Weights of a small GPT-style language model, trained from scratch on English Wikipedia.
Size: 13 layers, 16.2M parameters.
Architecture: rotary positions, no biases in attention or MLP, untied embeddings.
Training: a variant of SOAP for these matrices, 2091 steps.
Each number is 128 + 32 x the weight over the matrix's rms, rounded and kept within 0 to 255. Layers, rows and columns count from 0.

# layer 6 MLP up, 832x256, rms 0.184, rows 29-63, columns 64-127
[[136 170 129 115 163 158 149  81 131 148  90 121 157 117 105  81 162 153 113 148  97 131 174  93 227  92 122 138 126  98 138 115 147  92  77 108 118 166  35 103  99  82 151  39 140 148 143 130  40 190 113 154  97  84 115 180  87 154 125 130  99 146 116 158]
 [142 210 115  85 135 155 100 190 196 123 107  61 151 150  93 162  66 101 136 140 149 130 108 151  81 121 155 121 120 124 146 114 121 147 135 136 110 114 135 111  81 125 170  64  86 148 103 119 160 143 151 148 129 151 148 146 164 133 128  92  76 142 168 109]
 [145  68 148 178  91  91 177 152 160 109 154 148 109 113 115 125 166 107 113  83 121 120 117 179 135 108 176 166 214  88 155 129 129 142 122 151 129 109 133 176 139 142 132 114 113  99 181 109  99 145 103 104  68 133  99 125 122  96 140 133 144 149 105 208]
 [138 129 155 154 166 132 169  56 136 104 146 140 152 104 117 169 103 149 135 114 138 160 152 121 236 189 116  91 144 131 122 104 117 155 147 120 143 127 151 160 117 127 146  51  87 163  95 145 182 137 133 181 135 120 150 132 187 145 121 218  97  81 132  48]
 [107 188 154 185  60 150 148 106 158  72 170 190 170 146  76 163 140 113 119 104 189 174 112 148 151 102  69  88 112 136 141  89  99 218 117 131 148  66  93 114 122 145 106 134  99 102 169 136  97 129  97  74  93  93 125 110  91 141  77 129  94 172 166 123]
 [158 120 168  92 140  96  46 141  96 121 142 130 133 151 120 121 121 160 162  95 125 135 139 165 129  95 124 107  54 118 141 185 144 117 162 104 197 131  82 145  95 138  74 122 135 108 128 143 108 121 147 172  95 144 181  80 122 137 155 112 160 149 153 163]
 [116 121  67 123 140  90 143 203  78 187 144 142 161  77 163 128 174 113  83 149 104 102 108 119 121  73 149 143  99  56 143 108 150 145 142  93 148 142 140 161 155 136 127  91 145  84  92  98 132 145 123 163 169 117 108 176 101 127 114 101 181 160  82 128]
 [184 146 126  99 110 116 101 162 108 133 178  97 185 119 133 104 144 105  84 172 147 137 150  88 179  99  71 204 115 100  84 133 179 127 111 105  66 113 164  83  75 161 133 108 134  84 124 136 149 143 165 125 125  70 156 117 133 109  91 152 139 160 160 164]
 [117 104 112 143 141 142 147 104 107 151 121 152 119 193 150 113 124  86 159 106 161 174 122 106 143 170  88  86 155 103  83  90 125 192 112 102 133 186 201 135 176 164 104 143  68  77 144 135 114 132  58 133 111 161 121 145  96 141 117 126 182  94 100 140]
 [111 161 137 175  74 140 144 128 121 159 138 144 121  93 162 183 126  69 147 166 173  92 132 106  48 114 173 134 206 152 114 140 123 143 169 150 121 114 133 139 133 126 149 118  68 110 136  70 139 121  90 128 112 102 120 139 103 111 172 177 124  96 168 137]
 [140 128 117 119 110 101 121 170 142  79 110  75 141 151 157 128 115  69 188 138 161 118 138 117 111  89  89 132 125 154 153 142 156  99  77 158 112 166 129 156 132 152 220 129 138 130  91 193  79 174 103 151 157 129  95 156 124 165 125 106 109  77 126 173]
 [ 94 102 141 122 137 167 195 176 135 103 126 139 194 156 136 142 152 121 170 160 115  64 198 115  74 147 108  76  94 152 101 113 106 199 134 151 150  95 142 117 143 172 130 170 178 144 155 137 134 126 120  94 114 121 137 114 158 190  98 138 169 110 144 158]
 [124  52 137 110  86 147 157 137 160 122 155 171 146 192 112 120  72 155 133 109 183 110 112 128 164 185 149  61 116 141 150 128 135 167 113 129 137 133  72 115 108 145 120  64 125 123 114 116 131 153 101 178 137 141  97 122  75 121 129 120  86 143 125 137]
 [123 146 146 184 110  90 140  91 128 113 147 149 143  94 130 124 145 104 127 101 127 125 108 151  85 139  83 134  44 161 117  88 141  80  88 144 112 150 109 183  90 133 129 114 205 195 146 149  87 156 130  99 114 131 148 112 160 115 138 132 126 165 146 141]
 [149 202 118 141 160 163  66 184  66 144  80 119 127 172 163 129  68 134 211 132 119 178 110 164  91 115  84 103  88  99 193  46 105 135 150 133 130 191 156  98  66 190 143 122 138 138 172 115  43 201 139 143 126  42 136 153 151 140 131 121 126  98 174 144]
 [142 169 136  84 133 132  59  89  88 148 102 115  71 121 146 105  98  88 115 158 120 127 144  57 106 150  80 123  99 143  87 105 141  80  77  67 115 137 120 105 111 181 141 101 111 121 189 169 152 135 157 146 156 155  99 124 155 145 119 130 141 148 143 172]
 [134 153 146 169 133  99 171 158 102 119 147 155 145 207 147  90 120 131 150 121 158 179 124 138 179 130 146 194 137 133 148  74 135 156 109  89 113 128 140  72 186  98 145 113 118  74 112 153 164 120 152  90 152 105 192  77 153  98 133  97 173 124 154 144]
 [130 190 141 112 118 155 100 114 111 140 157 112 116  90 111 115 111 175 109 117 113  80 178  53 200  94 100 114 152  82  78 182 130 148 135 138  96  51 141 111  99 208 214 117 122 137 157 122 112  84 128  87 121 154 158 122 113 141 146 146 124 174 185  56]
 [132 190 142 113 113 167 131 160 112 113 148 118 126 128 117 150 148 122 117  62 157 129  99 176 119  98 119  50 130 149 139 100 110 110 106  91 106 111 145 137 127 102 130 131 110  98  65  87  77 115 121  89 150 110 111 142  68  70  87  90  67 138 111  80]
 [177 167 123 129 102  89 105 103  81  61 118 130  87 108 144 136 160 126  77 155  93 120 141 126  70 130 162 171 110 112 131 188 180  89  88 135 192 121 128 159  59 142 133 166 131 107 101 145 107 125 130 140 125 165 118  73 148 136 176 152 128  84 150  76]
 [118 105 176  81 157 139 130 173 188  94 119 147 111 172 120 135 157 120 168 115 117 131 197 131  99 101 109 111 164 153  93 121 138 102 139 141  86  41 127  97 122 122 154 152 110 124 112  68  69  92 159 144 115 108 143 153 116 166 115 153 149  77 190 156]
 [153 170  85 104 158 226 149 126 161 174 110  95  84 123  76 178 118 165  82 142 109 144 123 157  73 121 141 200 102 105 133  89  82 129 114 121  85 155 158 143 127 167 158 159  74 171 108 111 152 201  97  98 101 104 153 180 121 170 164 142 108  95 203 123]
 [ 88 130  56 137 141  96 106 196  98 131 154 122 153 151 113 154 155 143 178 152 133 182 117 114 106 105  89 135 156 180 144  96  94 100 149  95 176 141 162 168 144 213 161 146 161 137 115 148 145  78 147  93 122 156 132 115 114 113 173  80  89 121 143 177]
 [119 108  84 112 154 117 194  88 157 136 152 132  93 125 143 132 134 115 146  75 101 179 170 136 104  79 116 174 119 193 149 151 103 159 170 156 152 151  77 116  92 102 169 135 175  81  98 145 125 104 117  31 151 149 103 128 138 156 119 126  90 145 165 112]
 [137  84 135 107  84 108  74 141 111 137  73  92 116 121 126 138  93 121 112  89 136 129 153 106 123 105 191 142  93  85 132 127 171 105 164 102 117 124 113 111 211 100 107 149 121  99 163 141 175 108 103 131 118  92 111 153 133 131 174 131 179 114 101 131]
 [115 102 133 113 147 150 101 120 171 131  93 142 144 130 109 126 127  85 105 114  77 134 116 149 116 149 131 141 120 141 153 102 104 150 140  97 130 148 172 107 181 150 166 160 165 114 144  93 108 112  72 129 102 105 129 109 163 175  81 111  98  69 137 104]
 [118 100  64 159 114 118  70  83 199 106 146 124 207 152 152 199  87 127  98 123 131  75  76 122 188 192  85 156 106 117 118 100 116 133 115  85 117  94 147 169 155 102 105 117 116 129 134 131 114 116 131 156 111 152 163 185  90 122 191  70 106 116 169 103]
 [187 168 147 141 135 181 108 151 186 123 120 187 120 147  94  87 123 147 112 171 137 109 112 164 115 124  68 157 103 132 136 149 159 105 149 127 119 124 132 120  99  60  94  59 151 112 137 165  94 164 166 152  83 101 111 177 130 114 108 201 146 133 164 145]
 [123 146  87 132 110  90 127 202 136 161 186  75 202 152 123 149  88  88 126 136  86 168 135 105 106 109 144  68 111 173 139 127 134  71 137 144 106 122 138 102 123 114 100 112 102 148  82  95 127 149 101 133  41  93 151 117 143 186 115  98 153 138  63 135]
 [128 120 190 167 149 159 142 132 128  77 142  90 180  91 125 174 117  69  36 174 156 160 153  96  78 147 141 122 148 113 152 101 189 154 133 106  78 188 118 131  76 113 161 129 136 126  97  99 143 152  87 158 160  75 132 119 127 169  67 123 117 148 157 115]
 [176  85  77  76 117 110 163 120 134 119 123 111 149 126 150 136 124  89  84 122 179 111 151 176 166 158 130 118 125 109 184  99 182 150 147 179 198 114  94 125 150 107 127  77 103  99  47  66 123 144 116 118 131 139 189  98  88 153 152 146 157 126 119 166]
 [134  71 117 132 105 138  49  68 147 114  98 101 120  65 166 124 139  88  87 173 113 169 127 129 114 152 104 157 133 138  83 107 103 110 126 108  99 102 143 118  85 162 150  84  97 149 160 135 141 141 104 119 192 186 160 121 101 123 157 108 169  95 139 130]
 [109 157 181 106 174 102 120 105 111  56 102  87 114 176 122 122 150 141  93  85 160 191 181 109 120 121 133 165 168 193 188 138  84 191 150 113  97 102 124 137 114 169 154 191 141  95 106 122 150 112 152  98 177 116 159 134 184 143 140 127  98 159 146 111]
 [141  78 172  92 148 146 111 209 105  73 145 163 123 124 143 159 123  99 103 123 138 146 108  92 122 126 143 127 126 111 166 164 154 143  98 148 130  83 125  75 144 136 167  78 141 131  81 130 110 124 114 140  87 168  99 173 170 139 140 100  76 159 126 195]
 [195 167 120 173 146 178 222 173 152 141 109 138 119 151  96 139 114 153 141 142 107 100 159  99  89 181 106 152 175 158 170 112 120  75 120 113 152 127 107 110 185 137 159 124 145 149 135  44 163 172 158 119 113 103 180  90  54  64 110 114 164  96 147 154]]
# layer 6 MLP down (transposed), 832x256, rms 0.169, rows 29-63, columns 64-127
[[128  94 155 130 193 135 129 142 123  94 118 121 156 155 147 105 133  99  77 132 132 101 142 139 190 150 109 128 128 123  87 132 153 161  90  79  96 112  90 135 145 178  87  93 154  85 102 119 142 159  78  97 114  90 104 143  85  97 154 153 127 153 146 131]
 [130 116  85 145 140 133 107 103 110  77 167 108  60 168  97 127 101 131  43 114 153 135 129  99 114 155  66 156 162 112 140 175  67 117 105  62 186 145 110 159 150 158  99 139 160 186 165 120 178 122 107 133 140  80 102 127 191 108 100  97 179 170 101 124]
 [105  93 131 164 115  51 134  74 133  52 138 114 133  71 159 170 147  97 163 104 100 121 129 132 188 182 159 104 115 116 142 129 102 171 144 131 184 158 154 166 141  58 152  99  90 102 123 154  62 117  96 141 103 168 127 180 171 134  93 197 125 164 137 192]
 [209 125  83 157  87 123 171 166 140 114 112 145 129 205 107 172 121  97 117 109 132  77 138 139 175 150 125 143  98  79 190 144 156 151 109 183 137 113 113 118 130 124 134 183  82 183  97 122 124 162 106 112 187 159 138 113 141 104  38 198 159 156  71 140]
 [160 150  41 147 165 154  97 102 113  91 157 129 190 152 121 125 137  67 104 121 107 121 120 113 127 164 125 142  74 174 164 138 118 128 143 102  84 104 140 157  84 154 166 113  93 125 132 183  98 171 137 180 149  66 141 112 193 107 152  91  95 162 138 115]
 [168 142  61 167 159 131  83 172 173 178 144 143 169 131 179 141 159 192 128 103 120 198 206 117 133 128 171  72  84 104 175 135 156 124  78  99 237 104  90 146 121 158  95 129  62 103 145  38 132 110 113  90 120 146  76 102 100 139 135 121 130 167  91  90]
 [ 81 123 126 140 101 131 109 196 146  98  67 138 125 134 161 130 180 161 179  87 158 116 107 150 111 147 186  96 165 176 131 165 117 156  81 127 137 154  79 115 123 133 125 113  76 113 116 125 160 137 124 111 119 100 167 112 115 178 155 160 167 138 170  88]
 [106  99 123 146 108 104 178 128 121 108 124 159 121 174 115 181  89 106  37 175  95 138 140  74 223 142 108 123  80 161 142 162 149 138  85 143 126 121 213 117 141 115 153  92 137 148  60 159 128 124  97 128 134 108 108 115 115 132 111 124 197 140  99  90]
 [ 81 117 120  36 135 158 103 141 130 188 121 116  83 155  91 144 114 147 127 168 137  84 121 165 101 100 131  62 113  49 104 141  66 145 140 119 112 144 120 117 129 133 135 127 106 127 162 139 108 144  94 120 152  79 162 131 131 112  85 184 164 123 147 123]
 [129 140 178  96  85 165 178 185 112 150 164 153 139 128 138 146 143 111 148  86 189 137 182 184 107  85 141 104 131 158  77 176 138 123 112 180 127 162  94 171 116  89 132 139 237 110 164 161 102 177  91 153 120 118 105  97 119 118 152 198 101 140 149 112]
 [158 117 132 129 130  89 158 134 174  35 183  72 119 176 118 151 163  79 119  50  99 156  98 114 141 100 111  99 130 180 146 115 127 114 150 136  97 157 145 150 125  90 146 136 144 135 122 168  94 151 121 140 111 119 142  85 137 173 164  89 164 155 118 175]
 [136 150 120 159 159  52 144  97 126 156 117 178 165 133 150 111 121 153  93 142 147  97 186 121 115 149 152 128 133 126 156 127 146 118 185 115  89 107 160 150 171 132 168 131 117 132 138 118 142 142 117 148  84 108 119 142  87 110 103 197 163  83 112  92]
 [114 176 128  73 136 126 119  98 104  59 155 138 117 155 143 139  94 100 114 141 163 163 118 189 215 163 123 195 154 157 109 117 109 125 133 168  58 218 128 160 114 131 128 131  67  95  95  89 178  80 157 119  91  72 148 156 130 139 117 133 174 137 155 140]
 [134 149 109 125 110 154  97  85 103 131  67 183 159 119 143 160 175 193 139 154 115 166  73 154  42 113  79 166  87 141  94  98 125 130 147 129  89 118 140 173 119 117 153 121 160 118 174 119 110 117 137  95 160 149 145 156 161  91 154 169 100 116 196 138]
 [145 147 130  84 180 170 131  88 125 159 107 183 162 135 165  93 160 106 125  84 133 142  40 107 143 140  60 143 126 141  67  62 171  78 144 161 170 188 122 138 152 169 138 150 153  79 172 100 146 148 152 148  75 151 114 114 119 179 118  97  67 119 122  93]
 [152 153 136 137 146 144 141 162 104  97 120 189  79 113 136 129  98  88 115 111 130  96 163  89 141  91 147 153 101 111 145 144 151 118 106  96  93 162 124  85  95 126 119 107  71 165 140 134 132 135 136 118 171 115 168  77  84 132 167 177 110  79 154  92]
 [152 127 144 185  32 131 159 159  93 104  96 102 141 109 164  66 170 119 160 149 127 164 150 107 170  66 172 165 171 152 113  87  63  85  99  76 194 104 166  79 159 144  79 116 159  87 166 122 155 162  66  96 114 108 112 135 185  88  83 133 117 134 120 127]
 [129 140 130 116 161 106  96  42 136  92  76 147 102 107 147 105 137 176 107 125  99 143 144 169 135 196 135 158 138 116 169 108 154 162 100 139  87 138 171 136 115 110 176  79  67  82 128 204  73 111  79 162  84 130 129 138 155 144 176 140  82 101 141 124]
 [129 106  88 133 144 136 120 131 137 152 163 106 175 142  84 130 175  85 151 130  91  90 137  81 129 109 146 108  99 116 185  64 129  81  60 172 117  53 142  83 206 189 120 178 143  85 126 151 133 146  81 108 154  92 179 112 136  97 131 130 136 188  73 145]
 [175 155 145  89 153 164 164 156 131 152  96 129 129 144 114 151 117 126 115 112 133  99 131 142 105 147 136  61 133 168  57 143 114 131 120 161 181  87  91 148 132 148  95  72 110 122 185 147 171 174 134 139 182 195 104 125  84 123 107 121 161 111 165 190]
 [171 136 116  73 141 169 172 148 128 136 131 128 130  81 114  52 143  85 123 114 171 145 167  98 156 137 167 138 127 100 151 167 128 105 129 115 134 115  99  99  92 103 115 136 143 121 210 133  88 157 163 106 132 143 122 187 114 120 125 124 152  77 138  76]
 [122 174 112 153 113 108  96 110 145 179  79 137  96  86  80 124 124 132  80  99  74  83 101 100 178 127  80  91 162 121 176 120 174 128  78  56  94 113 148 116 118 143 171  81 143 143 133  62  83 218 108 141  48 140 168 144 163 125 176 200 141 135 158 131]
 [167 109 193 141 225  87 113 140 135 124 150 121 140 123 122 122  81 109 103 155 137 114 121 132 120  57 129 146 145 134 127 145 155 111  77  97 166 168 147  94 140  85 165 107 142 141 156 177 143 107 123 165 187 145 107 156 103 108 159 135 144 149  65  94]
 [108  75  82 131 108 142 125 124 119 108 135 112 124 172 135 134 175 103  93  98 125 180 136 149  76  99  69 142 142 155  43 124 112 165  46 134  97 146 123 111  84 122  85 105 121 107 166 148 157 136 120 101 125 138  95 157 162  80  60 128  97 100  85  67]
 [103 121  90 151  56 118 152 103 167 144 110  97  53 161  77 184 106 161 136 148 156 181  80 106  96  97 158 127  83  74 139 182 216 141 112  92 110 137 125 130 108 171 153  79 149 119 173 117 104 218  95  78 120 103 112 105 159 110 133 187 151 102  82 136]
 [156 119 104 148 141 149  79  77  95 147 147 191 103 112 109 125 118 110 109 115  69 158 175 107 155 218 198 163 100  74  95 206  75 129 176 144 117 155 135 142 150 168 107 120  84 142  95 147 140 151  94 116 133 189 130 102 153 128 172 136  88 190 148 171]
 [ 90 120  94 134 134  94 123 117 160 141  95 155 111 113 133 130 169  48 108 193 126 145 150  71 109 117 122 146 118  69 226  83 135 143  92  94 159 193 128 107 109  81  99 177 130 126 124 130 177 128 111 124  82  87 135  82  90 139 118  42  95 177 142  92]
 [124 160 112 140 117 164 129 191 165 126 119 163 150 136 124  76 147  46 140 189 128 107  75  88 127 115 134 154 103 133 216  87 141 150 132  58 122 153 171 163 144  81 131 142  87  83 142  52 130 114 152  71 113 126 135 170 125 127  97 160 107 141 153 146]
 [167  94 171 160  92  60 136 176 134 175 142  75 115 107 121 166 145  82 141  91 106 145 114  84  95 108 178 158 121 118 153 135 113 155 135 132 107 102 126 136  61 116 106 108 131 130 106 142  98 130 146  95 115 112 174  75 137  98  77 127 133 130 107 138]
 [119 129 117 139  65 187  71 145 111 163 136  56  69  83 152 105  76 173 128  92 107 209  94 129 145 141 186 127 163 104  36 172 122  97 129 175 139 177 137 158  94  92 158 157 105 140 154 117 130 108 103 111 161 146 138 116  49 131 115 164  98 198 132 121]
 [181 139  76 170 105 101 121 141 145 131 116 104 148 127 112 141 102 106 211 124 140  81 113  93 174 156 125 128  76 133  74 120 126 204 114 180 165 159 119  94 132 137 133 112 126 140 103 101 179 197  97  90 138 137 195 113 147 111 166 109 144 197 102 165]
 [127  99 131 120  88  86 121 143 167 104  67 155 118  94 142 130 192 125 148 153 115 133  87 141 166 100 145 148 114 110 103 148 158 173 145 102  28  95 115 144 106 152  85 110 104 120 175 107  92 187 116 147 132 123 180  94 122 164  96  81 156 110 117 134]
 [113 125 154 150 136 161 161 126  86 188  81 106 141 174  89 121 144 119 159 204 134 141 119 133 108 134 155 154 101 106 158 125  89 138  98 160 119  82 212 103  99  71 140 121 112 128 121  39 142 115 157 144 150  82 118 146 187 100 134  98 157 155  99 195]
 [102 130 165 100 190 200 138 126 142  76  66 108 153 152 125 126  91 120  88 102 130 187 205 173 118 133  72 122 144 121  19 106 125 133 143 124 115 205 132  90 182  58 138 163 191 166 122 149 108 120  82 113 114  95 154 128 146 139 134 194  97 108 137 120]
 [169 146 175  78 119 108 134 118 168  89 102 103  96 123 114 167  57 128  89 168 165 138 131 155 159 129 157 196 143 177  91 145 132  63 198  93 178 112 120 122  81 103 149 188 198 113 118 129 153 125 167 144 150  68 117 107 129 136 117 123 123 112 114 125]]
# layer 6 MLP gate, 832x256, rms 0.18, rows 30-64, columns 64-127
[[151 155 143  81  92  77 148 177 105 125  93 125 119 177 137 158 139 125 204 113  90 160 179 192 177 120 120 175 129 100 133 176 127  89 106 116 147 118  59  85 127  66 135  98 141  93 144 124 115 123 184 109 113 135 115  61 142  90  84 178 130 206 164 160]
 [142 114  99 144 109 114 140 109 144  93 124  91 136  77 111 147 200 138 171 141  77 154 140 145 116 119  92  73 115 101 147 176 140  63 146 156 158  91 115 134 102 178 130 162 125 166 146 158 104 142 163  69 145 165 141 133  90 154  38 134 118 118 111 133]
 [165 135  94 147 105 125  94 148 165 105 135 186 127 106 163 106 162 144 111 129 214  96 127 108 122 170  97  87 124  94 105  86 159 123 113  81 118 121 125  98 161  94 166 122 147 156 128 156  97 158 142 158 122 125 130 196 155 158  92  97  86 176 151 158]
 [166  76 144 152 185 188 122 133 182 126  76  98 132 119 113 134 132 127 148 119 128 131 153 135  75 151 173 117 121 144 129 128  69 104 132 115  85 190 164 134 128  99 194 157 138 126  88 139 141 161 188 147 132 155  91 141 144  86 124 163 108 117 135  82]
 [123 174  22 101 124 103 163 146 118 137  86 163 124 150 116  60  98 140 117 114 137 125 107 104 143  34  64 170  41  65 113  95 139 102 119 133 102 117 161 126 123  94 147  43 126 168 116  92 121  75  78  87 155  64 127 162 135 142  69 130 129 104 150 126]
 [145  68 124 137 106 203 107 177 140 124 109 153 132 119 134 157 141 103 128 160 142 155 131 202 139  79  81 158 130 152 121 125  80 159 113  88 176 149 111 158 128 106 102 177 116  63  74 116 123 138  52 120 132 139  98  68  89 191 152 125 171 158 127 147]
 [ 95 110 134 132 123 123 172 103 113 179 134 126 113 132 171  82 116 193 121  87 164 202 131 111 105 148  95 118 119 131  75 109  91 125 162 102 118 132 136 120 146 176  89 187  55 112 152 118 123 155 106 145 151 144 191  91 115 141 202  99 124 119 109 151]
 [121 157 117 164  93 166  90 146 124  91 118 105 182 133 133 143 119 136 134 125 168 161 143 164  99 136 149  98 128  81 112 116 153 162 164  91 103 126 115  65 145  88 106 130  73  50 137 121 149 134 111 114 154 134 121 159 141 148 145 199 167 129  89 148]
 [ 76 127  76 132 111 149 124 112 152  94 141  94 121  98 102 108  74  84 154 154  71  40 132  70 162 142 132 152 110 162 156 128  99 104 188 135  99 150 112 102 155 141 165  84 144 164 124 170 148 100 133 150 109 135 136 147 132  53 102 138 178 111  91 168]
 [ 67 138 116 102  99  90 118 133 181 144 150 220 138 167  51 191 111 169 126 157 167 127 211 127 169 146 140 102  79 158 110  97  91 180 153 134 115  89 154 106 126  98 144 134  88 122 131  89 135 148 115 183 112 104 123 129 118 134  87 110 117  86  79 104]
 [143 155 132 145  89 157  95 128 158 148 161 134 149 145 116 143 149 139 180 111 140 113 112 102  95 159 113  94 124 168 111 132 115 155 162 146 144 151 141  83 112  95 177 144 106 145  94 124  94 163 158  99 148  71 188 125  92  93 107 121 151 153 159  58]
 [202 166 169 173 110 154 163 180  95 119 121 141 128  94 144 134 150 148 176 122 117 111  90 156 165 137 142 189 132 116 120  84  94 105 109 142 119 144 153 149 138 160  90 127 177 171 135 108 149 158 162 103 118 147 131 148  96 145  97 157 105 105 118 122]
 [119 147 148 103  72 119 137 152 118 166 119 121  93  75 102 144 167 100 107 184  93 162 126 107 154 129  89 112 163 133 146 122  91 231 118  87 126 121  84 142  74  93  91 102 110 172 124  98 195 109 145 135 164 206 115 110 118 109  83 181 132  52 143 161]
 [129 148 125  81 136 120  86 111 104 109 122  90 142 160 156 149 116 145 162 133 124 143  71 110  92 158 154 109 126 107 130 140  76 166 124 143  26 150 106  66  81 145  98 115 139 167 174 100 141 153 108 164 181 112  74  89 102  82  58 159  59  46  13 121]
 [ 64 118 117  98 124 129 143  94 133 117 125 183 130 127 139 145 165 125  70 108 160 129 171  88 108  78 137 123  97 121 140  65 162 117  84 104 105  92 224 102 158 127  91 161 140  90  98 107 135 118 174 122 129 137 101 148  31 167 147  92 107  55  95  84]
 [139 169 143 144 164 109 116 167 173 160 131 117 183 186  90  99 134 130 112 125 120 141 115 117 127 176  77 148 139 110 177 127  68 177 118 141 121 102 150 195 170 136  80 128 124 171 130 117  99 163  98 111 149 131  92 192 185 174 135 140 120 141 126 132]
 [102 140 138 134  90  83 120 107 205 145 100  86 129 124 143 154 171 132 144 114  98 109 121 122 110 135 105 121 118 122 168 165 118  75  99 159 118 141  79  65 132 140 129 128 113  58 174 133 100  90 173 121 149 181 132 113 108 103  57 135 173 137 106 167]
 [132 209 154  70 126 137 131  83  70 130 145 116  78 117 149 117 144 104  79 158 115 166 145 153 150 136 151 151 143 165  82 157 129 186 153 174 125 103 212 130 124 126 173 105 165  95 183 132 166 121 135  98  99 115 117 200 150 117  66 129 151  95 173 133]
 [ 99 116 175 144 127 111 119  73 143 127 166 101 145 116 164 109 123  51 112 141 126 140 134  77 128 187 116 155  95  96 144 152 175 169 148 121 102 150 122  92 143 118 167 151 110 130 154 116 124 157 141  62 111  90 108 144 100  94  93 193 124 193 123 164]
 [ 99 142 182 110  64 123 158 137 128 104 125 199 111 100 133  83 170  85 170 169 150 107 160 129 129  61 103  99 142  87 203 113 143 144 154  99 103 179 191 194  97 139 174 119 145 174 139  76 146 102  99  97 130  82 165 147  80  68 195 139 120 143 103 109]
 [137  79 129 169 155  63 111 129 146  87 129 132 111 150  99 106 190 145 116 203 133  97 103 106 169 100  88 103 147 135 201  76 103 190 103 143 197 131 150 172 146 116 132 132 172 194 105 121 152 136 179 107 197 132 184 173 114  85 126 175 181 162 160 121]
 [102 122 123 139 169 123 127 139 123 156 145 119 158 130 116 167 137 160 168 144 182 150 136 121  92 103 136 173 119 154  56  81 106 134  90 129 103 135 141  93 145  80 155 156 172 145 147 118  96  85 150 113 177  68 193  94 106 161 194 135 151 139 106 204]
 [171 141 118 121 152  79 108  97 165 121 144 142 117  87 144 124 166  98  88 155 123 119 107 142 193 145 151 175  62 165 152 175  55 195 107 169  96  60 102  91 125 158 133 134  91 167  93 131 115 154  88 140  63 119  93  69 121  91 142 176 126 125 159  97]
 [123 129 139 175 142 110 144 199 114 164 108  83 155 117 146 119 148 121 152 116 122 118 116 131 125  47 166 168 106  64 187 127 199 151  98 154 129 120 143 130 120 146 151 131 148 148 114 120  70 177  73 182  85 101 166 135  77 105 131 132 125 172 146  67]
 [137 119  92 159 154 183 129 208 140 137 134 209  78  87 199 136 130 129 127 183 113 157 102 104 114 183 190 142 122 168 143 134 137 117 208  77 114 118 158 168 100 109 148  91 128  93  78 121 142 153 173  50  95 129 113  96  91 128 121 156  98 129 119 145]
 [ 92 111 166 147 133  77 149 146 115 124  83 143 124 133 109  62 167 108 144 189 162 114 106 158 114 158 110 140 180 127 180 126  90 172  82 187 157 113  96 121 138 125 136 121 110 179 182 123  98 164 169  90  91 154 144  99 225  89 159 146 172 110 132 141]
 [ 65 131  84 144 130 167 117 156 154 137  71 190 137 130 127 119 154  93 123  49  81 115 121 102 121 140 117  80  71 118 115 156 110 116 173 171  81 128 169 158  89 139 147 150 140 101 107 127  89 177 167  99  94 156  84 177  79 165  35  73 153 140 161  86]
 [ 92 194  96  64  99 101 110 151 115 168 130 163 162 137 144 154  81 188 156 180 116 127 137 172  89 122 168 149 132  87 146  71 110 127  73  96 115 136 119  65  80 156 148  82 138 182 127 105 116 178 156  93  79 130 142 150  73 114 125 111 104 157  58 128]
 [145  65 134 105 150 116 155 134 128 200 116 133 121 136 143 126 130 105 162 184  83 160 137 105 107 180 155 106 120  82 173  82 119  92 171  72  81 122 143 115 121 137 113 154 133 134 147 121 103 186  96 119 181 152 143 174  29 183 101 159 104 148 124 144]
 [104 111 117 132 143  79 117 163 150 157 192 162 126  45 155 144  61 191 116 125 139 138 158 141 144  77 127 139 101 120  90  58 116 179 139 131 168 105 151 145 129 181 135 185 132 161 169 183 153  98 139 143  76 137  86 125 125 123  64 113 135 109 155 172]
 [ 48 128 156 137 183 166  94 100  75 104 111 154 154  99 120 132 111 158 110 149 140 174 111  93 153 200  82 110 158 118 108  89 178 134 154 159  91 132 126 100 163 115 157 137 151  94 198 111 169  95  63 134 125 126 172 150 142 105  59 157 125 236 103 175]
 [ 66  68 123 111 111  87  79 192 126 166 175 116 159  86 156 147 154 153  98 173 100  57 134 142 104  99 197 146 168 153 182 132 107  81 108 103 139 100 153 106 117 186 123 129 116 139 157 110 191 171 127 152 145 172 164 133 167 139 132  98  74 185 163 165]
 [105  91 125 119 167 120 148 189  93 209  87 160 111 188  74 125 134  71  91 172 157 150 182 117 167  90 116  82 134 123 153 172  33 136  54 137 120 172 151 140 139 117 145 120 134 146 108  79 140  95 142 178 128 122 148  85 175  93 130 221 128  79  88 113]
 [ 97 126 133 113 149 126 113  58 153  86 138 190 117 131 142 157 138 112 133 114 126  67 162 103  56 139 144 152 129 111 175 159 103  31 193 172  82 163 107 117 103 135 173  87 154 113 136 174 112 140 113 101  90 125 130 140 118 171 139  99  96 139 187  84]
 [ 94 120 178 104 114  94 111 164 167 147 121 127 122 132 170  88  35 169 143  95 168 105 131 198 208 127  92 142 152 116 112 112  83 148 142 106 137 140 116 124 141 135 131 109 115 116 156 162 100  92 111 159  95 125  92 145 106 176 171 181 141 163 106 125]]